python train.py --n_layer=9 --d_model=96 --n_head=3 --n_kv_head=3 --head_dim=32 --d_mlp=384 --vocab_size=1043 --activation="gelu" --norm="layernorm" --norm_place="pre" --norm_eps=1e-05 --positions="learned" --qk_norm=false --attn_scale=0.177 --bias="all" --tie_embeddings=true --parallel_block=false --extras=["capped logits"] --init="normal" --init_std_qkv=0.0529 --init_std_o=0.0657 --init_std_up=0.0758 --init_std_down=0.0758 --optimizer="soap_variant" --lr=0.00499 --weight_decay=0.0 --lr_head=0.0148 --grad_clip=2.0 --warmup_steps=200 --schedule="wsd" --decay_fraction=1.0 --decay_shape="pow" --final_lr_fraction=0.1 --batch_tokens=[16384, 32768, 49152] --seq_len=1024 --doc_mask=true --train_tokens=146900000 --steps=4634 --dataset="wikipedia_en"
Each number is 128 + 24 x the weight over the matrix's rms, rounded and kept within 0 to 255. Layers, rows and columns count from 0.

# layer 5 MLP up, 384x96, rms 0.0759, rows 19-35, columns 0-95
[[126 138 120 148 173 131 179 146 126 117  91 140 128  98 120 132 146 124 157  89  81 135 135 105 148 190 162 115  89 122 104 134 157 105  61 153 126 112 111 119 116  96 120 148 122 105 124 137 131 148 110 116 122 164 110 141 134 122 129 103 141 136 106 127 124 145 160 128 157 167 103 116 159 141 127 123 127 139 104 145 125 122 164 102 130 159 171 129 155 139  82 137 108 110 137 176]
 [ 59 100 120 102 117 173 137 104 149 122 100 125 136 124 104 113  71 135 149  91 118 109 133 133 135 128 139 154 102 125  92 137 196 136 107 135 164 146 125 102  97 133 114  84  83 179 142 124 117 152 136 145 112 125  91 163 154 156 132 118 145 155 103 156 106 168 140 150 131 175 131 121  98 172 123 140  75 104 116 145  92 127 110 133 175  74 124 134 149 158 120 144 136  89 120 142]
 [ 93 105 100 151 120 148 181 132  99  91 111 115 133 161 164 110 122 147 104 142  98 152 131 138 131 120 147  67 145 105 164 116 100 118 128 168 114 107 127  89 163  92 110 129 126 156 133 164 112 142 156 158 101 125 105 156 173 105 171 114 124 170 105 124 118 134 120 113 152  83 139 127 163 131 168 122 121 107 138 140 142 117 142 146 137 134  98 143 109 163 119 189 137 178 134 151]
 [126 145 126  96 127 137 142 158 104  98 121 128  95 160 139 108 135 102 102 123  92 169 108 143 132 115 170 126  98 162 114 162 161 169  80  98 117 110 117 145 100 119 111 104 128 141 171 129 165 130 128 170  84 115 128 140 155  82 155 120 101 118 161 122 163 128 132 106 142 136 122 162 144 116 133 139 159 133 118  99 111 114 148 134 142 144 136 107 123 116 143 108 155 123 107 151]
 [114 129 153 112 141 130  70  81 141 106 146 147 144 151 144 131 140 101 151 113 111 137 132 143 132  84 154 130  78 146 149 105 122 164 114 150 102 137 136 126 125 124  67 127 164 208  87 142 136 113  87  99 103 149 118 117 131 190 143 164 132 100  97 119 171 101 144 145 144 136 131 113 152 151 155 158 105 113 123 127 101 132 148 154 123 139 128 185 116  99 109 136 165 112  88 129]
 [119 146 113 147 104 128 202 118 129 151 118 136  91  90 127 119 114 119 180  97  99 150 159 101 163 114 135  88 160 149 128 111 151 143 110 170 133 110 112 148 140 138 164 138 145 146 113  82 141 143 105 140 120  91  90 120 139 111 140 112 122 128 147 121 140 153 123 133 188 136 154 106 158 104 142 128 103 142 130 134 160 113 119 101 156 152 156 116 110 155 131 119 142 127 118 146]
 [132 149 156 152 155 135 103 123 144 108 149 156 106 167 164 103 150 101 140 121  99  86  95 156 131 147 118 122 103 145 157  91 124 128 145 138 133 106 142  99  94 153 156 158 170 107 115 145 129  94  88  90 131 132 105 132 129 112  85 116 153 116 158 129 162 122 177 128 128 113 124 106 119 187 130 102 118 120 144 125 107 144 132 147 133 147 148 162  83 106 115 153 163 190 135 140]
 [110 116 120 135 162 148 144 106 124 113  90 151 126 111 126 182 134 103 164 103 113  87 143 110 130  63 125 104 104 118 145 130  93  93 116 160  89 113 132 125 130 127 163 150 147 155  91 125 119  98 123 159 184 147 152 120 126 144 120 187 142 139 106 135 115 139 110 108 100 139  85 128 123 114 154 145 155 112 136 166 131 136  98  94 116 162 124 135 137 184 112  58 101 102 129 174]
 [108 127  64 146 122 127 126 150 117 125 142 121 104 124 135 125 131 111 136  61 108 143 164 143 117 143 144 137 156 152 123  97 163 127 153  77 125 129 143  95 109 123 116 162 133 127 158 112 117  97 114 116 105 130 128 148 130 167 138 111 110 106 108 106  99 140 156 127 142 125 151 140 113  92 116 124 149 110 138 117 133 136 132 122 125 136 154 169 118 124 116 164 148 102  89 138]
 [127 111 106 151 146 121 129  79  81 119 143 171 142 169 112 132 137 146 118 193  81 167 103 116 156 108 137 124 123 154 127 172 129 148 139 124 142 160 105 151 122 114 155  67 128 110  82  86 138 151 104 133 154 122 134  73 126 121 113 112 123  97 102  88  91 127 168 155  88 130 150 130 115 133  96 114 137 113 120  89 111 113 157 136 135 147 102 147 160 128 121 109 143 142 123 159]
 [123 175  99 155 174 101 123 147 134 125 146 160 100 101 175 143  98  83 109 138 146 131  98 121 103 148 140 133  87 132 135 140 137 115 174  68  89  97  99 164 112  91 144 148 113 130 150 115 109  89 130 168 121 173 152  58 113 163 144 101 139 133 101 116 136 145 188 149 130 145 138 119 130  84 107 119 125  77 129 112 123 105 169 143 101 152 117 106 138  83 130 157 124 145 129 141]
 [125  79  74 136 151 102 123 106 146  92 160 119 141 126  62 125 146 116 166 111  94 132 119 149 167 111 138 136 109 133 104 137 109 108 136 126 144 148 118 134 117 127 148 171 162 120 133 156 104 128 122 130 112 152 151 136 108 147  48 147 109 129 120 113 126 131 136 144 154 144 144 101 138 113 137 160 110 125 136  76 120 134 132  98 100 136 118 102 129 172 114 110 135 117 132 129]
 [121 118 157 124 157 124 104 174 134 120 124 156  93 170 163  94 141 116 183 121 122  88 123 123 134 125 126 143 109 145 180 145 120 137 144 123  86 152 111  64 157 110  88 115  78 150  97 153 112  73 116 144 112 132 124 119 128 108 152 141 121 159 126 135 149 125 137 118 156 141 151 140 134 135  99  86 136 133 128  97 152 120 137  95 110 151 166 142 128 126 136 100 169 149 121 128]
 [100 154 149 115 120 145 113  98 132 108 100 161 124 130 146 132 137 114 108 103 121 125  99 134 187 105 146 136 144 116 127 139 163 104 105 157 100 132 120 105 150 137 120 128 191 122 117  92 136 195 119 136 154 136  89 121 175 106 109 122  80 101  97 138 124 162 178 141 115 124 116 107 149 120 111 147 184 119 121 105 136 138 114 101 164 168  92 153 136 178 156 109 128  99  93 133]
 [121 121 155 103 132 140  98 101 122 134 143 119 133 155 120 140 141 188 158 113 169 148 116 182 133 113 159 157 138 155  88  94 147 118  75 132  92 154 134 124 127 121 141 110 165  93 131 141 161 167 151 134 157  85 130 106 103 120 146  89  94  84  92  92 164 161 152 122 112 144 116 150 132 161 137 113 108 135 168 117 140 108 166 176 118 129  94 164  87 139 158  79 147 129  87 165]
 [142  96 141 113 118  88 155 126 112  93 101 173 114 122 132 131  93 109 108 171 150 122 118  92 131 127 145 125 129 157 150 152 175 134 130 141  92 128  94  82  92 171 101  62 180 123  94  77 124 121 153 176 127 127 144 104 202 145 165 138 159 137  93 116 134 168 122  91  96 109 112 119 116 124 149  81  91  57 172 136 140 145 100 116 150 143 101 130 137 160 114 141 109 122 140 135]
 [112 133 151 136 167 162 122 153 125 113 110 129 134 153 127 147  94  89 132 103 110 110 102 165 128 137 154 156 127 116 136 131  86 100 105 126 115 120 103 105 140 167 132 126 157 111 116  87  83 165 121 143 139 178  99 121 123  56 136 112 162 146  78 134 123  97 140 108 127 102 104 108 134 127 120 162 156 123 154 175 154 111  86 143 170 157 102 152 107 159 129  91 129 131 150 113]]
# layer 5 MLP down (transposed), 384x96, rms 0.0757, rows 19-34, columns 0-95
[[140 148 166 179 143  85 132 137 114 140 138 166  92 179  97 121 162 130 158 118 105 109 138 107  96  87  95 123 150 163 112 133 120 174 134  82 103 132 105 138  92 118 158 114 143 144 136 140 134 106 135 118 120  98 120 159 123  93 176  61 113 130  99 154 132 111 149 137 126 127 135 136 123 133 120 161 106 128 119 130 167 112  81  89 102 165 113 113  72 153 107 111 118 145 133 117]
 [134  82 180 128 100 121 146 132 119 141 168 168 159 111 107 111 127 133 141 140 122 119 106 114 134 151 136 114 116 148 116 116 122 130 131 130  98 115 121 152 139 156 110 127  95 120 100 152  80  87 152 175 113 142 117  87 127 161 131 187 109 179  82 166 139 114  62  80  83 101 169  97 103 151 145 154 127 165 155 155 137 148  93 149 133 155 145 106 130 132 150 111 109 131 147 104]
 [121 132 134 153 125 122 119  90 126 122  92  97 118 102 125 132 125 100 143 169 122 108 121 116 132  58 126 100 165 105  99 156 134 150 121 156 156 111 142 122 110 125 128 124 163 141  96 147  96  98 118 181 114 147 136 124 105 132 141  97  91 135 102 121 109 117 152 106 122 161  98 153 175 117 125 119 109 111 110 101 167 135 103 138 180 105 143 162 118 138 103 117  96 125  83  93]
 [128 114 148 163 134 121 117 136 167 188 123  99 111 143 112  99  99 134 127 146 161 144 132 156 147 113 115 132 125 141 147 107 133  94 185 143 161 126 149 125  96 136 113 117 107 129  76  91 155 177 134 178 116  97 144 143 144 144 128 109 152 108 128 104 126 108  61 136  83  94 125  62 103 118 144 135 126 104 140 156 157 121 112 154 129 126  93 118 114 127 140 114 101 122 133 103]
 [154 128  89 151  84 152 132 139 104 127 156 120 108 166 120 120 128 117 101 115 151 101 101 123 150 100 166 132 126 114 146 160 114 166 134 123 141 135 107 105  85 103 137 158 148 115 149  96 140 154 160 116 128 134 161 131 174 104 143 170  85  94  64 150 126 156 147 148 190  80 138 141 102  99 160  74 160 159 166 141 137 108  77 147 145 120 113 132  94 120 140 109  86 156 129 129]
 [ 98  98 139 127 113 146  73 111 150 122 161 141 133 160 114 131 142 135 105 169 148 140 166 133 128 111 108 109 106  97 133 163 109 168 147 139 158 115 162 115 116 127 125 122 141 140 120 100 117 120 152 105 108 100 123 113  87 125  84 161 146 134 106 124  74 123 168 171 112 110 103 151 130 116 146 146 134 110 146  84 164 144 135 129 140  93 120 131 122 147 140 110 138 110  95 155]
 [153 121 138 174 135 111 155  87 120 135 106 142 148 167 113 100 134 104  92 122  91 144  98 130 111 108  86 111 122 127 142 122 105 130  95 137 124 126 140 164 112 180 173 115 132 109  82 170 117 157 132 138 123 150 111 113 129 129  96 116  89 106 140 159 124 112 121 118 142  82 124 110 136 167 112 140 120 146 159 167 162 106 126 151  68 144 114 130 158 121 128 143 131 123 101 106]
 [132  71 109 107 155 125 124 142 120 157  81 163 127 174 166 134 186  74 117 166 122  82 108 153 129 116 114 103 194 108 163 139 115  95 134 147 124 120  93  87 151 126 147 101  92 179  95 146 124 119 120 149 165 108  75 136  83 123 116 142  98 111 147 133 162 113 119 117 142 149 139 142 113 133 125 123 155 106  75 136 130 101 167 132 123 177  98 131 119 133 122 103 126 118 110 152]
 [165 134 175  96 143 118 140 127 111 132 156 143 166 149 130 101 137 115 121 128 106 113 101 118 105 124 117 113  87 146 147 135 133 146 110 189 190 104  94 138 110 159 107  92  97 117  88 149 122 145 127 160 136 138  73 138 131 115 117 163 124 147 118 141 144 143 154 118 146  94 131 100 121 143 139 104 101  98 128 141 129 131 127 100 181 109 124 105 142 132 165 139 106 158 119 107]
 [125 140  92  99 123 125 158 113 116 130 153 130  89 129 136 138 121 147 133 119 134 136 119 139 145 123 123 115 130 131 119 107 181 132 109 183 135 138 131 110 129  71 180 140 112 138 125 153 113 147 101 126 149 149 140 153 108  70 184 150 153 137 152 133 106  97 178 148 133 106  54 117 144 139 148 137 159 137 152 147 154 125 157  86 132  86 100 128 163 107 117 157 138 138 128 111]
 [138  65 120 110 128 128 163 150 129 157  84 127 149 141 116 155  79 143 117 125 158  94 134 124 107 104 154 148 164 121 145 116 137 133 157  90 126 129  91  94 125 131 100 126 151 107 179  92 153 133 134  87 123 152 111 109  94 117  92 124 141  96 145 148  59 103  83 112 134 128 127 127 144 118 102 124 123 110 151 138  81 132 103 128 162 164 124 155 103 131  98 158 157 105 141 161]
 [187 133 122  97 101 142 130 137 141 110 117 144 146 133 152 106 108 171  83 156 141 141 168 107  84 125 108 117 111 131 159 156 123 140 137 150 112 135 153 140 107 114 126  81 143 160 121 110 149 122 103 142 149  84 148 151 166 134 183 110 104 152 148 126 143  95  92 115 113 140 106 163 114 158 153 130 100 108 140 167 147 167 104 123 134 131 123 189 163 113 103 132  99 157 136  74]
 [188 136 116 111 170 137 117 103 126 153 133 140 179 120 155 162 101 144 142 147 127 119 162 102 124 150 122 105 113 133 131 128 113 155 124 128 103  94 137 134 134 108 123 129  92 185  93 112  98 143 152 134 125 119 131 126 141 140 121 126 134 144 116 146 122  84 155  82 159 135 115  97 147 111 133 115 137 118 135 108 146 118 122 119  97 104 159 106 164 124 132 112 116  66 127 152]
 [127 131 129 166 173  79 104 131 147 114 108 126 136 123  70 134 116 117 126 158 153 113 110 109  76 127 143 141 151 165 127 116 105 131 127 102 149 167 129 169 106 100 145 116  85  93 110 134 121 113 111 199 159 147 142  83 140 101 130 128 146 154 123 100 140 132 110 120 120 144 134 130 150 135 156 137 126 132 153 125 175 124 116 179 168 125 219 107 132 142 203 111 128 108 134 101]
 [112 145 108 153 122 118 100  95 156 127 127 154 115 150 115 158 160 107 141 126  89  67 123 185 133 139  93 134 109 131  84 117  94 141 129 144 120  83 127 154  99 121 146 174  81 112  99 122 127 137 108 107 112 135 138 135 103 138  89 137 109 158 123 109 102 108  99 130  86 148  90 129 184 147 113 112  99 119 110 114 127 111 160  85 130 140 133  78 144 152 132 155 198 116 143 161]
 [142  94 134 143 180  95 147 140 132 108 134 173  96 123 102 178 194 155 113 133 136 134  69 100  99 138 126 175 145 146  92 100 143 160 101 132 115 102 124 124 131 163  84 124 124  99 147 132 126 121 115  92 145 137 109 183 116 132 119 183 100 138 163 105 130 160 143 183  80 148 112 133 182 140  74  91 139 123 118 150  97 105 118 137 136 140 126 161 137 154 108 130 131 146 121 101]]